From a checkpoint of a small transformer trained on Wikipedia.
Size: width 160, 2 heads of 64, MLP 640 GELU, vocabulary 7694.
Architecture: rotary positions, biases, attention and MLP in parallel.
Training: a variant of Adam for these matrices, 158M tokens, 9620 steps.
Each number is 128 + 32 x the weight over its row's rms, rounded and kept within 0 to 255. Layers, rows and columns count from 0. Numbers have three digits each. The size before them is the row's rms in percent of the matrix's.

# layer 5 MLP up, 640x160, rms 0.116, rows 261-304, columns 0-159
024:133158114108124119140116113074191138067143123099122123108138136104129120069130204174147146068130116089093159145134137117171097113099161097089157085090145116134206126143130075076084094109116142148159154159111058077114139141154150145112118138101147083188089143156138130138107137133144072142150159141151089103163125139082118192117127122157183147065142138116110118158102163032075069101077144099165102093166052174158140157158122076114125177136127079096146129075170138121145109119127119
145:100163104141138159088073138150162139116165160173133133168141133137166152148119146126140136106133103063097148099065095104122099139125174078103129085127192112111115129141124130112160154147138154122172070167134126038118155083140125120174112119120184159123182190147128160218158177114111073101093057132184129129112097142088116131113110149129091127172140100116126106104150113067160105113162122175146186173119122140077091136148123118122123124079048160138144099200137114098073059136109154
019:158153112112109149112090141119108144118183132140102113065112155103121104000139110134125139130159166108168153156161152147147155138096153104108181104165121101129146057144148128108083136131110148140128178163147049181088097116117143099087135120109109151203137122139090116153128119149138128102086167149122126117178135115115118210105093120091125102178148116017110113161124134105138139122180158181124141058147211143164135168084174152134161126140156172103123103083142100100145128157129127
153:190137127175204122122172098133120145126168142163177110109131137114096157143093151082128116120118133041109171177117173131120073098116114118091153194105081132102123096142102153136123091158119128149104083173140115112109114117161100110071143056148071195166172118136139151129079077134138082071166121172151151117141156056094142124175091170165194146115117201096160106105143139090122152114148098192141121116080141116177098145143120113159133105136093112199111130075110113153149156098139153
149:112106076095177129153160126123163101089185121180102125146090124082140122099153099154156160161132135114081130094170138165070130132125119171105143148134057140147148100081091146109143114134129142125196128135141128123079176154128108115144123118088061140094116105084143130178138095137144169164148080104134144119141071123116172122135075172149086200109194112151172092152111130100182121075072140176176100140153089184103108184154122086133091105077138156165074201081135166140065134128143103
020:070135095107093110105105150146138137128123195108122151159162131109103142149115116065115124136122146125108174115158134186148088145148094197150079159124084172141096157130082079140152066122119156088103090097136218140102087162128133147170066133125168133133114153143152135128155148135103111124127136110083092118122125154101118057176137140140085137073088075147097135112144073147173162135113170114162105123138133000097133128163158178097117135137137032140164143084181075114137143126104151
126:158147089200123094102094123137127122140140130147092103082205149095096077122121170150161121098136110138089204113134199094129124155173126132142103148111208144167093128103118128161153074131075085148134042161126156118149150152159112130115169122079120147123150185123133152186202101114122032108068068162114138126162125128114158149157105171139156089159088103098164139128117134171143152125143104140104123147130136215111098133104111143135079149175101161101138125128073165087104088152126124
130:105092089139164119182120118120097103109152103123121087159165174148144134077205132148166145189158131063095166137117178080084132106111072212129092138121092160162130108108094151136141100127194095094094092105114075121103131116170097097053185078097087094105084139095145146178141122134169119167122091121118090122123147167171151158156109171116165141120142141129128107139092152105146203124144101173137155090133141137160130148153115087146112138148090188176101202100117169123136169077131168
125:108141122086114198102192159101086089147114102090111134124161203132141119155145111117164164127162137145116121165143174120116125134119087145139151143071106117134134099113170052105134081077133108130121195103092166147103115093163093100152121132109119193087132147076090127154170145076184153124148123096111075150120153172067072173109096112181149146075116158128176087144136129118063175114132145175122112116098171215123167114125104129166108142221067154118154121144168133113115147101135138
031:151160133158124178108169102059122168096112115111163162102084123130165133113188112183166168062131161077120141126138122077136188150115152145153153100139138116107100114133106139142116127072086166125104151134107036103170159100111149165130161129136078082169124105111101092107119126137133063075168123133142161142127164127156151176069084164132110159127163136055115088131156100089134078118079148122164103146160136205150126072156078054126149115100100107124121051133109122078148119158079121
023:140082166121111143120048113093134113125149156091171129121181143122129045171132117120160134073111120142138150138132123103100060100139133132119093115139138116081137179090120078082191093130071102167126138136129147111056145140136073147111172091135094099048086166133133138082172141140105152112108104073169076116116111118117131101139156094142112116122100175213131169130142202066123097125177104120174171152166059156137075164105097131117074148117119139145093159155107173138086139128135163
023:164115136147168139090113091100106131065091135146161120095111123176141060070207111192213212092158175134153208110127136055154122148115142107109106125181181104110133174113145129110181113107120111106077144180114047075095126122124056147136152124132082089116133149122091061121130110138130158091178162094171123130120183125130137144092132164126157151150166134161152109119134160071093128132118162089138138164146101180142108144104093113137095124144081127118141143131076130101117125156118119
135:171147114144098156081159140120161148126128113118125092149200156137095131127160173089139149200126135078141129169107130156106088100140158114121125117111149132142122165153115111087144081078176113134192095091081107150059095132141142113171136086121105111085148145123069105131124155154104109126069118127133136134137158129167147145105130095114208118122120167147194067126173105088150107177125123219092135166084185090189116090128100149149102104129056153158139101191098156031116132096114133
021:102121119193101122184165151138080143075101078118110144060095099145073076113084147111149146145132122119103075116073128152095167074094164086200147129109154132097102095113126109159109142084118118094106133119159027104101090072102147150153110162173100129040145138094133100130136151107168110138066131146080163159177092087166126155162151193125126126078176112095166106132120078152132121107136109097105122153131142134075099076102169151122128116148075100119085120144127087172132111124085128
133:175092121065114068090155078145102123157157162068163148161096146117087170077131182128124155112167091136136143161157102124111096163147142122107139074099135068139100128148083148134102121125122114126079131084118125082123177077124081126136096131151163141152141150087212120167125101159138118093150129164157194156089080139211114166134160126127134136180087134141127172103167117067142152085162059117118171110139079094123090076149131155125121127160083169127192141098150150137059108162101168
023:149125124074084181150151117084099150064109168130168118097117094133166086098152156144149192115151172094075169146148160112151169131147149111153151111129209117145134210142072095150134088130140158047146135203128076104166105099152198131158109153127123077166115112116129080125153083127158110092179176133157135151123191118157145184100100209146124182075164114117117093110136110092132121130124183128160139186130134159107129067123142084129126167159119098144139121132146083105150122132114118
023:145168114124216143123144099126201075145123093163099153173120139145133103097121146195184189130126133105219161129150145082172133129077100067076199088144120093083148126119126190114126109093122125126090111128120057129096116120141121100110163110113149100244138171110137113162105101163143151142132174109144117130160171136120167174116136163123177128132151144064165113159134085128104129108139155111157123113137121170178185185119112159105141163097131149102169117089111150079151131159132145
145:151104107112149073101122122145108153128161205108192116135117120132125107118189187198104215147102119144196136151083137155125108111142143132153171083090137048120078105095149124099122048114153161105183108051117133116166136103151098112114122136124137099103104120124158103100138158171175122118078122171084170068110171188098159099126132090144113135168120127135164162165156125133129104109092095154122194144111098108130138106109112117086113166099075173155144135148123173134166066099090073
021:114110146102101081131102171153127128168151102160089087047137174111108153105114098076132136125183110121152079152136149168113165114098163065132202116147094117162145063127124153123121142103165140115147163129163099150101128115142099080103149137089150192123149098141111173179109117148166111114094172176079162124117063116091128146169110119104130094199092150089128145160141109135127152116082079171094108101151254153164126109122165142166133118115142195096074109110070093157142132147103128
024:116123159164115139098084118106127113046102196106135154076160143109120053199158147131195175085163139146143178117103134102138076123122136148171095115164141128089164167099119070155171083131118130133115152114141118100048145139134090188138136125168095116026135172145123094114133113131112136157103120052214126142133139102104127105169141136125157128094138169194111149123103152100095152113162131112181137162154062114110083122109124128092053138116085139130102168130119113153105139156136173
144:121094104087146198114129178115129185183149117102154073132191142203148134200134185131142124145145098132110144140112101105108141065152071161119146183125091164112094106119128078101117080098163148140127082150128083088124147130155117077080121097114084135104113155160149115115081091156160174113106117089079167147080125171131151150160112057177132138112162173117185062059149103084095195088147093151159136131113127124145159157112148121152135076127162162123113154102118080141154153167147140
022:131134115201134120115132105086143136087083119129099159110125154107182112255175148141192185041165104077185167101142122096133108105126098129111154113173115124070116104106087135153157056089083167129108147132104095115115144127125103171090175124144125066080137156089083084110108120146131115115123138094141133124116159113144146108113111157129142124115169142108109124136163073110102106088125138122187105145180141130132111072170118082099109140072075084103186089103133158108135104159083148
023:133098131080116174077153111121071147117167170161193111146090112117128112139183043083080112137115093148109130146118134165136103208156089184125028193134144119144060178102078121163178135121120121112134065158096203176169099131137175103170125115111123112186125145106131058115172109112122126113167155123120130112092168159104099086092132145129092147093120129171123096101145126165193148154100158124107170127114111071115090126103142168136142112149159134166133166156127099098129141098133139
024:126063144103148143097094101124128061132137118102132116063119160160124086143186166182161171075130115127093177126133128061142079116135099078137141124149153104109160174119136088152136081161121177155164145101092116099115037137171120114151167164108137097097110165149130125155121107122126129119164148078182147129163115102094094124096120138129190124103153182097136173096156173088056111146142085113156091201197055178123122119100078101096118169105100104109119135167106152154129123168103170
024:126091136126130116067122105155092127103132173138144128164108084135107116173146113122123133164140170143105173135096134137151068152158113192158027166112153148125115185085103081132195107142106108141119069138106153134114047119129140165178124131150112083132125174121119097090168102133135166169098121106138096137123151129130106097130125150163093162083156128188117115106107154151142168142255168100104142114104069041072103112092146155084121132154083134146136189152118107170091126110165129
024:126161121167130164176165124138114115121138110133125111169109114123059092041097141140143139198113155133164116131097150157174163136106151130146139130126161099114136127117149168115129172116115110069083102158126095125119153105163117160108068074166160138147167150093148064126129104111135161142090160135133080163125196164181147178118145184146118148081137129110129057116097060154175171103082245082162116080110109134111109182139149201094121136160126172157145139096158135087144130103110091
021:148129130170097150095147127101091129131115170114128131155068106099163106217152107155154149081177159115156169142146111140124084172135049186130122147186159145162146099138049145178170133145137132110104071129127157164174112103152169101125142118195087098107142143072107073108130108106136153107114153107174183137086155099157142085078107157132093157170140139146100083114176047157139107161130156156144075150144221083087095100114152114136136162119121104124147100128071116096105119132096141
143:132103058159103162129129097141093113151131112153104105134148158133171118161133073206137178185122085142129085143071152129141091161092154163141140167158098091146103121158130148164099088098107124115067152155115163126121174080127108194094173081064143099126138177117104199144146120131169165084092196138107157120115089062109132150121122150144117160103070144137105164203058193123117126133116071205135126140128122166077122134115135123106103120105125115144082154135135178123128141158186090
127:121109076103143144172120143138120105144094116192044133111138140132205078102165144179126118134116092129096145158064138123122041105125112139114124133121131111090149136058119174167174094130117133116163129144101138069116130127187122121137136121092130201131226132121115152116160147145139114110067081121114102161104134172054173121177140135110052166130165104130159053102157187079099105153117155126139164159121166188117166135130111105118140120134103175159089080095104084148111121108119139
154:143169115113140111130108104083075120173125098085198167183167170143081211075147130089087128138158133076157195094139135084106084177089143115101160153130154144079137132139113108108118085135173130160127174152080116181061082040136125113144147132129109109151144169122154154112142088156147126091146123205171142128100187088143150133156157152164163144159102196142116148174119137099118141067146101137134133154121131097100086083172120154107126086127075124147113141167151129107091089150140079
032:135142129141157127132132134102186105074118095138110128148126144119123124065118171173186190096137158060181099132133144094154171102081145066106217081142159112161166103153127126133124110080123128078104173154150000080112165098135096116116168149124139084164130117118131140171111120150163141110124172147121143154154149114153163201108130176142167133144161149095146137177139075104077114130101150098171093129138146206166161108122112092126103165122118110092122089068090083152136120157134122
124:144136116118073158133181084104117099147148146102122113103095140101133192164166119165123159176149144147096125095165143099105117215105138077121108143196130077133162142118131145107153147141135133148086170115075150147092187115091163084111161076128132145121120125102124169098129110210139171144069198106122116107121080171082121124113191151156136143075121097181137125133083092151132141113109084146202136145129071137133148144113165086126134162135071150114120182186229124122083114111145093
129:114136120140165159127187125159016120161139182137159121132169107105098194124087101114145110142100121090139110136077160146099111149154185132092177114139080114141174157166089141112183118166089092162132172144103100099123158133133108149139092134131110112126122130146124067093136093140157099087112136129221116135174117108093180137170052135131174112101159147042172141120137131071128175089084152102113143157135153094134102167076145183161066137115145139098084118147111115096131072105165147
136:104121099081098088117116129176070153134112165089131123115136134094175148132143174201133162189106103126121125091112129117121085216117134149108080105124122080108101123130164133130094089115116137107129178084080149123114166078199129104083160165109089151138209137089147170112200155208125168155095145147137130152047088160132161118117165140150150175149147106118153114151131121078090122087092079152135177146112158139115109064168138107133116179081079160131124173140143153154092145111114087
125:161130101093085083095133133142150095132154100109104146051116163139103182175095146120128124114182149073085135067106148059125117157166116143146126128095151157156132133111152100123160081071161120140127202128092162163117150139169061125114127141147110118169104074092125065064161192152172195140109159094174118135117137135100169103135161153135127171103161184065148076146165109105081104171109096134148162134083112140175145159144148150177105165092065181122113148148092136097118115154097125
136:213105123094142145138142038141109139167129134092141113110137114112098134091131185116141162074142090134180071142140139126124066110101151150134070089166176118167119086112129165129123087088104127122110126096071155148129098080122126104139101100124161135148217132113151130168130125171102173123092110150107132143124123151170122133222144167156164091142056107157166122096137139059111129101163077188130212145095139092169128100127086085142146160196121133139149099145112127086175123104102159
133:099117085160117142096157106097143120154121168119134135154094161067154143146120097170079132220150142068122114093103179122120137156122125089124216177165092141155132198165091107076159113128147081153114191126153108089109137129081112112129150069071125150181061110127097161097147094152160140092146151104179107106154142054128120147131132132182125161105129179124129125145132142147157094095079147129091072150137110120101079174074143128110119136096096164192130145153144151140162078193120170
022:131154111164142038107098156098173123125182129163044104108126137079115131139081146145138144095153142104175115146133153145140104101083159095123191116106126101153183086141138128111058129085141150100148158130125045132071083097125210112103171133118141112175134140138131113164089080122131128183080196161115132130182115127085124181111101144139169119101162129037106124177122096106092149104147135119145090066154146129127143175127187167110148161100116110084127111098121085160148109132074144
032:111090132138120079078065156157106080168147198136102108156136130129090067209103099080135117137150145185140125096135134163119051126135077153142106157135121147144175151105105088144179131159143110111113089081150206169075054128139095129143104120152138166067123162106120130134149092128121188192072134089153120134122104112119114068174174124123119107157094139185111148095134120164123169139175105133143135130115168051081106161098171177101092130146148130145133177125077130143097143105134161
116:154162148150180096121113076108097136158132196151146071177128140145107104074194174129110145103124077124117104160174110118097066137127084082129081139096121159074058153150129124158121089150145108083110100136148077101164149091180145144147107111133144125145098131160106162179115139127141075212157129163126095057077092145102126099149151156128081156156131172107128160143080155133141109092187189164127149142121122087156146087120142097127093154144081156139193135111150103115213148092097154
043:128092119133133057116090123136110089113099167133104070142166142118131115167117090065152135152151098177148171094139150147157047088144101094108096161208100111143154148095106076141191104175160093107135111171129217108081089165157068164108087118112131137062124135153101078153129102132157163162127168117146083119119144127112124092172138100137137076162081097215120126140112116114125153136157131160111154126128171080107073117141176158095057129163111158135140195122127087141097149135117133
033:109046144095087104069135135151063124139163164153141107068102139156118087209162109117097129130186133104067214149107128170135067144175135163127057189163155111141124156082082060142195082136119139117142081144092181143102056110135156093129152137106118110102113182135112093117168110120130127148125147117149135100131129114091089093127119149149099152128137119183131111076127191149156144140158138131099102139173149061101117107089163156118102118151096115115137184167093126178132122125105127
145:111090102149177099084138144156120162099128146113103131117126165095128145143114164109098123167172126092106201107153175126120115152049066114150094151176166105114068180043142149117081111092133131133082101141088103136146113128174134132090184068121080163151139109102196198126106156151167123134109123152134110100180161140130114127129114141103143153179131131181137144053098089131127099164128129139183157096090143192179087083129115094116149157158081138196104129116142178107184153150103159
133:125099109200105096076131054221087109121136137148136140101115122168098096140098121168175157165186115149115154067128196110096158139104115122141125104199105137155160153139147081120151117050136109095132126118115117116130141157133167138089158089095161081140106142162128149074162193140135127082128200151187114093122172064082122154151098144144116117108080128164101166134117099138123090121099135134112117120084133184174082157152127109096133126177101135166132120179163118102186079156148193
# layer 5 MLP down (transposed), 640x160, rms 0.086, rows 261-304, columns 0-159
009:127167083106144104158150170251101106126102165116095127115160089111176134154165106107132130161066153151166122139143142105055108174201167111138126122182161139158123143106121132161129128125120087082127119131168121103177138105139126127130124108089148167120141138136081162109148139134105131158181153160157128128106138108070129113193227173104077112187070080151180111089083191160123103156078123109118149123134082084145148132152165125195114067129155116135163126154108132159098154099132146
129:152135115128125163190168073170168171144076122116134098096065136183124143143103143162092179097094110139201134160169162177072125145090152193154144141134109165069085114076144130055141140123082143099121161165118105129167121132123129127091160156107088169106102119132095120090137080112145199100137159149059119129179135131140118119139101145161148111111135141123179155130118171107124096125019139179056121124088127112090130139066172122106097116160167117117105165113168110155158130120157087
007:073153026140115068147105165208138191179102153101138173129049085129131090141164128074117137149083104187126111116116116104152070122145085131190155092119117191180168173124111093162177144143138112176167077119153159136115129121097170128132161131124100133154105090135153145038102140118118142128167106099192146077130104139134116124111166119125078140164130111124106158066113139137121092117091131124101161134102133127112141142179118128178142108141129115161143145157150054128132184129174084
162:170131239073139115148115101157135100126122106119131097116158131146168150192083122190107149152091137138158157126128119109206141103148138117151163107137141163144020089207184133153131084108122134145131097133147121137112106147104126135100118068135149093134166112161117136126109176105115100157048175109122122116092077159126109122124121128115142110123066105105086068122174128154129153163078134139115075143119146142182125172152085155116129115146091049128170105155047127083150134130179163
152:111050108136098090155117038161131092117105129124109120162114119145102150099176121085131088148103162096138147134138132154084128145093144155139232134127130158148202149123145104078090175118166173148199143067111130159101148129099121132093130105104108011165120097169084125157143162142111141121150082062103143080166136179163103156131132093179089149100181069126099086166089144159162124134136132127161134100174125133110135113152174096107124127146186109132150115175109147122117111102145165
008:131128125155143131111089047040119158142178068170112071117228158101139149122154088085158119059117155111165102163144170131108152139147152119086142070181060142095098108110170128141099068135173106087128137158129142088095158148126085108133135118151077135117171079075147148177127154139089169115128097110139107178125156130143159144153061119117139107145113207102138106168145146161163134138133088156160114119092135146131112120122072164126093149055146079125183139101105157110136131149105122
121:120116092142114166168169078148156081101099109082135091152094147071094123104105150112079133147141168083159082144075110130113115155120091125156116155109123158151101151088128109089105190168165066125124138140103174136181185135157135122133108082167113169162080113124093160124098185129175149061132103087127202133149151082170179162099148106094066116125081175148146116185188143169064138158145110168108147184115105103087088147115123118153129168098146157109097122099136206117099127095134156
120:127138047080120094196130073130144123087122132111081087220169197123148118135153068106129167134147167125077147127147129153015159129125167158128119174119113165152169108122098100133108142159162081118115087114150108142131092081128089152116153135133141107135095149119129129161140061151158130127170162130129120073161132122111117180135133157087151162162131168146120109120070154135127186086145207136124112107112178113120104116100092105127070096111121148106121228147146139159132124121195114
124:119119190134132077145153152110145202109120110154122135085109085156155118158096057168156135144092178126177150152119129149110115121103142150105150115163125099104138106118086195091153071077116147095115104089129166122154164125132111155108166107149147168136183129125089134112164150104111128121091160137124174100122186102075112104052135152145069105158177073124106105146072122159113075144169148152160196136087086114162209107093099172084157144136122138193067100121112066148099148076141115
010:157120125119130111142122142255130056129149136081111153119067114161135078157133126158153129151074136167128140148110097128137105120136121074148099112150175188136126092095118172193145174143117171160127091138103172169154138126178187101133157089103105216072149195131110177144126107157129152137138117164147130087109116145111128089124160109168111115139104077160097124113159139129095134201115124162111117137113153092099135169119109175175121134127132171117136107142101140128119136093120130
008:115128106031118147139162125159073150120050173176109100130141136114198170108149078111095144186182143133136174082127097089080170145187156102177152115167142108124056140125150114075091138154149123060112101080167081113154153146124185137138095158148145130127174142130081151160147089135134164147135162176155059142102197159091101112149180121129153090154130091128163126133138129156142118147120146137151127115149107149118054121105154166094132111137119154076098124141177125165119079070106115
009:149127186098118120164179194255106063111159137127128123151159117133156140167152165136107167181108157141153158149152072141086126164156181061184128130146184122141118157129125153179128169129103163129163087117163126144180146159176203152151128124149151152108152167129120160129120121140101184173127145145138149083146121102134109126159146193119130143153147149166137165120149130145130127153140119104132122159124125108114155145153148177127150096146146255119102104132166148149167160096152117
142:077173138118163124131111137110089164146130133201101099132098061130161115086098091164106114118136151141178084113114152098171154235097107050138131180134117178145088158121127147160150070150078137143136176146094153126177089113190098129090127092142125192154094115090129222095069130093166121129126134122120103111132123097173088111091172132159085163136146086108136109160144161197122126119112103099164152082129071157123121119077116134151116163174141109113158105108163126185131130094139111
008:126111203102141149045179127115145085125104118120160173102065168149119170157095163165099104103129114096107101126101105116150107094097031166097135107112091117087115125124122152138106182130109177155096136166103142167104097171085132132106161110154030108121136105066152075094120066078124124130099122052079181115108122113164141087060083131166117102151126102110115175140115104119157116112147102100131122148151105097187117109113066133150132161083129154108084065132134110085112150113119142
134:099175146110146123162103144075137112138096112179090092104108143103164142161119168144105088090087136105127135144147113118117113100165161121145133156117079126112121142097103095099162203134087158086096158110098111150060089198097191130173179108105130071103136145164129156093100070160136150129136083138133167053148189134143131083169153109157125114107160137170081024095083105191105166162119191163143103143117150153107127166101144087137159173127141134125080136067128101183162140131111112
008:092169164105144121174136166252142063081125177116118097120136098110135081078123135114127163135049147145122119137133077098119101107142128100098077104223176120131130091131124150164157116140122141136094107171060103125080186112121142133125119090120110167087113156083095161142118162133105156114140101157168099110122164126163145084140134152116089079149094132150141147099123157124129142096097078120131121095087129088170162132169136193182067139057115160152112103061110099118103172162143129
008:141102093105110095158134176206102098124128168091101108119136033120141152117078138127114128194109143121085156147191116139077054166137169114105092114071180098172134147140123157149147119154093092127163057094148151186177144116120152116051153107109163148090139083186092136037126087103121124164174135111109167086114112085126106129130135154075113108146143155161102134070120115147115115087151101140093109145138124106097218138131167112116108110116108170090136138145120124132159145099176098
161:101110137143173079093080156152122068123175101112106163149133110115153125130121104088120136100138137111157127161164136085110177154130193095134137167134145099190146131144122127160102078152147092128080085083201140127135150151152129125074093109132116126086089075144200061069127140163115073188143100137069155094126125140138090106086200091101128087127101101173128164166189112138125139149152155073131159143129114098110139132160101083113204127129142165127115086158148194150104087206143095
008:123114118217117161140106176087117187178135089103154169146039108118093069154158155113118163087141093139160128130071072116166100132097092143194104135074075170134165135096091103145151181143133148191157166145124214123103108123079152150151144163128093136152082117121184100103100193149112113105171132112143123120093070140082151097136181106123105146117122116132128101090122169073143129136083174100119140160109148098148153127132115114142113108181151096136088169159129149059131119175104128
009:110108104052126165123126105193106071130064119157088069110147146119194126125128094140053123185113138122132154080128095066058189101132179057121138067139118091111077170129139136121093165112097136087098065133107131103150151140142120104149091156125136101124189118065079135149145138172081158142117161135103079114109147111085089118137120148117128095153133134123151107126128125135131116129103118133123050177130123099132102137062093169120141124087112192075082087096149165139136115064098122
136:161154158113103081147141111174070111125122201123140206205083100176135133074065181126125121100169149156147127130128132085124116090094151117130131052181141096191049119120086086170105129114113118145165148105137192137115138135089138110143148103116133151136128127123127131051137118136143133099190142133137149117143123156112162144099081161126138108139086161085079112107130139106202058108144118121154143123150112113122117091165138195089179110197079094113134133168163190152114105157132084
008:160100067102141187139111110157135060144143157147106107150185127116197130159131116136141139187112149085121157171120134120092129110145198107138104069143133123130095116099155173167111176200142152143150100160105191141165104162198178093154121110124155214112183098111118188149189120153121187121198147165130180101115147093101138131139125137108173096142121171131142149143182155149134112181147137144137106128122126131089178188091086173109120129137107138069130129167125164127159170101110185
008:110128113137087070139120112129095124122183125133061086080196129119115085098164113111176105094153141139119126113149143104056126123100113089111146067105176101113174055140144117143135132071148126149138129097153117071110165116123074155186115167123088159117144139072073158200138164098138106114076083104161171076140184129197087143088093141147159134103173181120081152117167104118072145142150082124121131109091134122156095114151099107129099125110137202177098141128146085132132127205127104
009:121151111108194122154096152187108100151101128123094092140174107148182113181183130067107155137130113098132156089087092150030152132138195122136130097172095159143077146143138137153119143137127109067146076140160147166158177112206217170130096121141161170130182104118061157087125152182095125126139150158146126126107147123106131096200170185093161096147128142138174123135152144111151107088093100138145136135140104118144129119143215148142090122156125211132110119108153104146141115145083116
009:118106183085136117108156121196130046073117132157098110148203146130176167131119136147114088107141146109130133123147146108063173143129157077078131114161128065067097117171161136121077120103103116092120114143165086110149149152149048119126094128160125084132162129081059118181153121095122172149061093110110149114127168107135103138109067170144169121136170167099170166157153071151134124132182086139120101141135155185142123123115110186120139141076142229124100118115141114161169148107112134
009:105107172089080101090164124221123082122122128131141135092109119143054212113063138154072100173130143165098127154151159080092094167150133110142134108081156060140186128180121156129090121144128119140120077090122090163136134117120064124091182098108085097171117110112144048131090114080105134145067099112117145077152096094166095133092113130117086145146155147122091141112118110135105139100097076180114110146144139100153149130160120119182139149077163145111094086061102057144114125120137132
006:103134175126139129105087080247146083190113146139068107131154135111069127177151141095127128157126112135085152129134109082119151092118167114116111102140135123059132113156164159136119181073157178137139115109041122109168083097224112157142117108138080156124132138056162160135177126151167127110171105175135150154119152145181145124133151121115149140102118120138103107171161116052063143116120133145132138085140130211123110159115088105156092151152138179182112104111150135120147110145073117
150:136118090061191148156171107103160157099146109122157167142106132137126076116176143091052124133118071040209146146163108167085153112195151115083102154106159166121124151095139104121134133104200101144141146136087083109106076191108146117107156078112122177101152105150112164180099182121148142114124131103155124121150145095122128120165167102119135180126079082069136153115092127143106118134075114123116048139141138146104135184195139068140130154137100134080154073109122113122149127144165177
135:168140089122108128167177081102151071145048119052145114134174128164098118152127109150127100124112119166170112080125124205009131137118148133121122150151071177146125151164162117147104124087117168129148131185111088123157153112118154126116141158167120126149063131119114107112097092116179114130171120138195113110153093086124123086122144170098139127098114191093042118132129173220076137136148123143093132118156123128132133170152152109130114123100108163193145154128112093151159160093131058
113:145101100129135144124096176124108084065135094163135154141133171103121145187139144147095147110115087140163139117175169187105138104147044159158119167119068094103127142142138113106107135158082099128129119169109107124189108139199102118161222158147095067118162151177133123146110088124103116075128096113136092072149140144131087144162129072138139098110123170094165113152140165175118137066149197092120092156090142147093110120100159085164126124177158131085126186086148116099160146151066204
012:145140137120159120128131180220106086133102122085150116109104084147108153134127143158081139167038141174121142135102055092083073144165159100151071161114155143101129168126083179172165168152077139121152090142085150178161105158131187134089165080108140157109132122147139132072109092134103145159179123140157123097118085085098136128149212148105066113141104078175132102062126136068135104139089116121111158165137130076104182164125166140108137100136136151121134095170093172107120120092138096
119:087131123085096140138103120194163159135140138158109201117163121127090098156121165081152091114024138170125178171162134074097111137146152182142175156091130154117077101142106111130160145117200099162086168105192165105099149094068125091143093121121157081149100080199087103199141174124146128108094130137158140107125187063133168101075071120145142152123087118137136144119152149105139126110143122121170130116130133105158101152131175118104109124117137101080106123123103194083116138105130199
112:159149181141184144177074110106150130136136128163089133118111152163125171155118153183102147115148107157136092106195192129162080107138082089169126078098120161154114087168115147104115165096159147099170114075132147125169170101138124109120085139078135131161177129163085142152109106100107145128103068096095140144091139060184144106154081137127075150121179092109038101123114139195149141129172079100139061162118064186058148119125103125122151075114122088155160124140152143147154130123167127
124:142114117104128146164085124180115093137142147174081135153109106072192113209120184102117130147101122131077084145133119122060148183115074085130147160088142143165164165151127152072162128133108100187133117062161165117121183110113113135107141108112099129091110120128153112134126133093059123131135103185091203140189156136107106125131088097099138132108139098130113104167178175134120195163144129085154164145142115113110072153161105099165126149141153165148117102047120087118098067198074121
107:088107169108123106133137133169133140114118110145144113138158183090143123144092122171109141150114133133106115107032114142062130104137138133098130170173098129150046129185079191122148145158121131140111102152165104114137093120149104097162193065173119178089104088132112170146143117186078139082151143095102094105153157074126144090074166093102080166152131110132131134102121136125160162137124163149106153096140195168084141076132137109143144129196135070121090148052172065087142182099157171
143:125172147146086083158106102148153084164128102166149118103120126163173131122174054133130142107123161100106187135073093147094152195099160114175167128116092154109163150091140097087135167160137157069132084175101096112130131134113197180074145116149105088089053128074112120132135131135137113133183183121157100069131093089127136103132153146137079139120151141110098154130061131170092118182119200104098081077147157127157161100114169151070131105124165132112095161122100118197101176153137090
149:198139189149179100149101117191094173160160088136132208150164111115148156118124152111150131124144153148105097176112118137122107142134100126129081131134130145089126180140137115121139056096127077079136142101091111126127066090168155163130095128104136094053191141069137142195095164147121124089181135170132093111117162177141115075160147125083103162154111082119108104098140055130074099141106056163106145143191134107133090118134118194108128140138119137079114128135200148125138184094127096
007:114164055146149107149127157188159153212101127106141120145122129095166050160153138096114177158080142162139076118137164107107073172149132162165153084089103139186152121116101140169165167149111113128149106151108181140143114128105146084140162121119136157113100125104130144064159148089132157113242150116134142099095102145133146151137207116137084118159121106150124184070117209117144128149085172133126184182123115132160202159131122125146114132118150092165117166191151124121131181142124150
009:080110139117129140067133103002112207187099103173139080162154158112104199137169126119079103147178091114119164108182117120098167146145188118146167097120081083110106127179169105068093134094118134092133159096159132111125132126109126159117097164193126056142160105081159111116152178123110123136138126109087111150124152153153123140139152111129173145135186166106152107160142120113139113087155134150174122126156134219151096110105118133095133141134112124122103146115187187117172084126086097
120:127114058144094151153120147189109122142137065094052169126123119111127167140128103128149119164134157091119133120122153117047163100131185117092152128166136109171154119098147096100112125091142106165102134169115172131093041148126130122135164119111092188098154138138177099048159095144132173098067160073106111163248145157163105162109129101157157117153145111143136145130169147083175152119114096133132123163103164144063152148134118111147156125138118144106098132151153146098026092148161108
019:139133099113033185114124146115101153131169104173160123125162121078138167137154104111098136102146113093167118168142092113014186155133143116131152074083107099119124055177123140122096091095134136103132149112169118103097130104105085159132100178175152121187148117078188120136161167121111141109163136085063115083101110124126091105126178168047149147136145238114091105125173130147108114099150107068122104149113101134140148129127106117121134104132109112103098090120168189092173125122112126
011:093159115150111127130080129141124072140136129149070119159192147104148091145142106125150150068147143105137123084092100099060172143084128093123145050123091080080140073159178144130049124136140153121100158144172115097094161123110121156153040121161123158115142111044055143139132160130107126117105099103177120114096130128122118132145096152145178127106154172110192131150111132110122106088143137100119127124041123163170113147170112164136096111134136217152094157103101102125209156159083140
152:141120147133154165123116137109107013103154115116176042119089134131159161152124144136081111121102146129159079114081134163145094129149189098048119128141125183112124069097181144125154192161108126143168125157098104190112181134067152142169115185121077119163122125150104100162148120101105103105111157088059172120122091144130143138169174141180118172074143113153118154095141156123133170132052180132109145101105060166111146095144173146135117152101090106115119139140115140106125102093180149
147:144083187110123121126108146072134127138075144088128119128054085086183150152070135119115067132130139142123100139133155188129095118167122130066131130141144153105142183148130199151087161122080146136197136170137101074148137124117126139203161138136132136144115169123129172124090107088158110103153047137078140060137148164141074096133132105102120168128168101116172165093125087194077162119116104139115109177178096113129172101080146142132069116066136101133107132087092208128146134142148136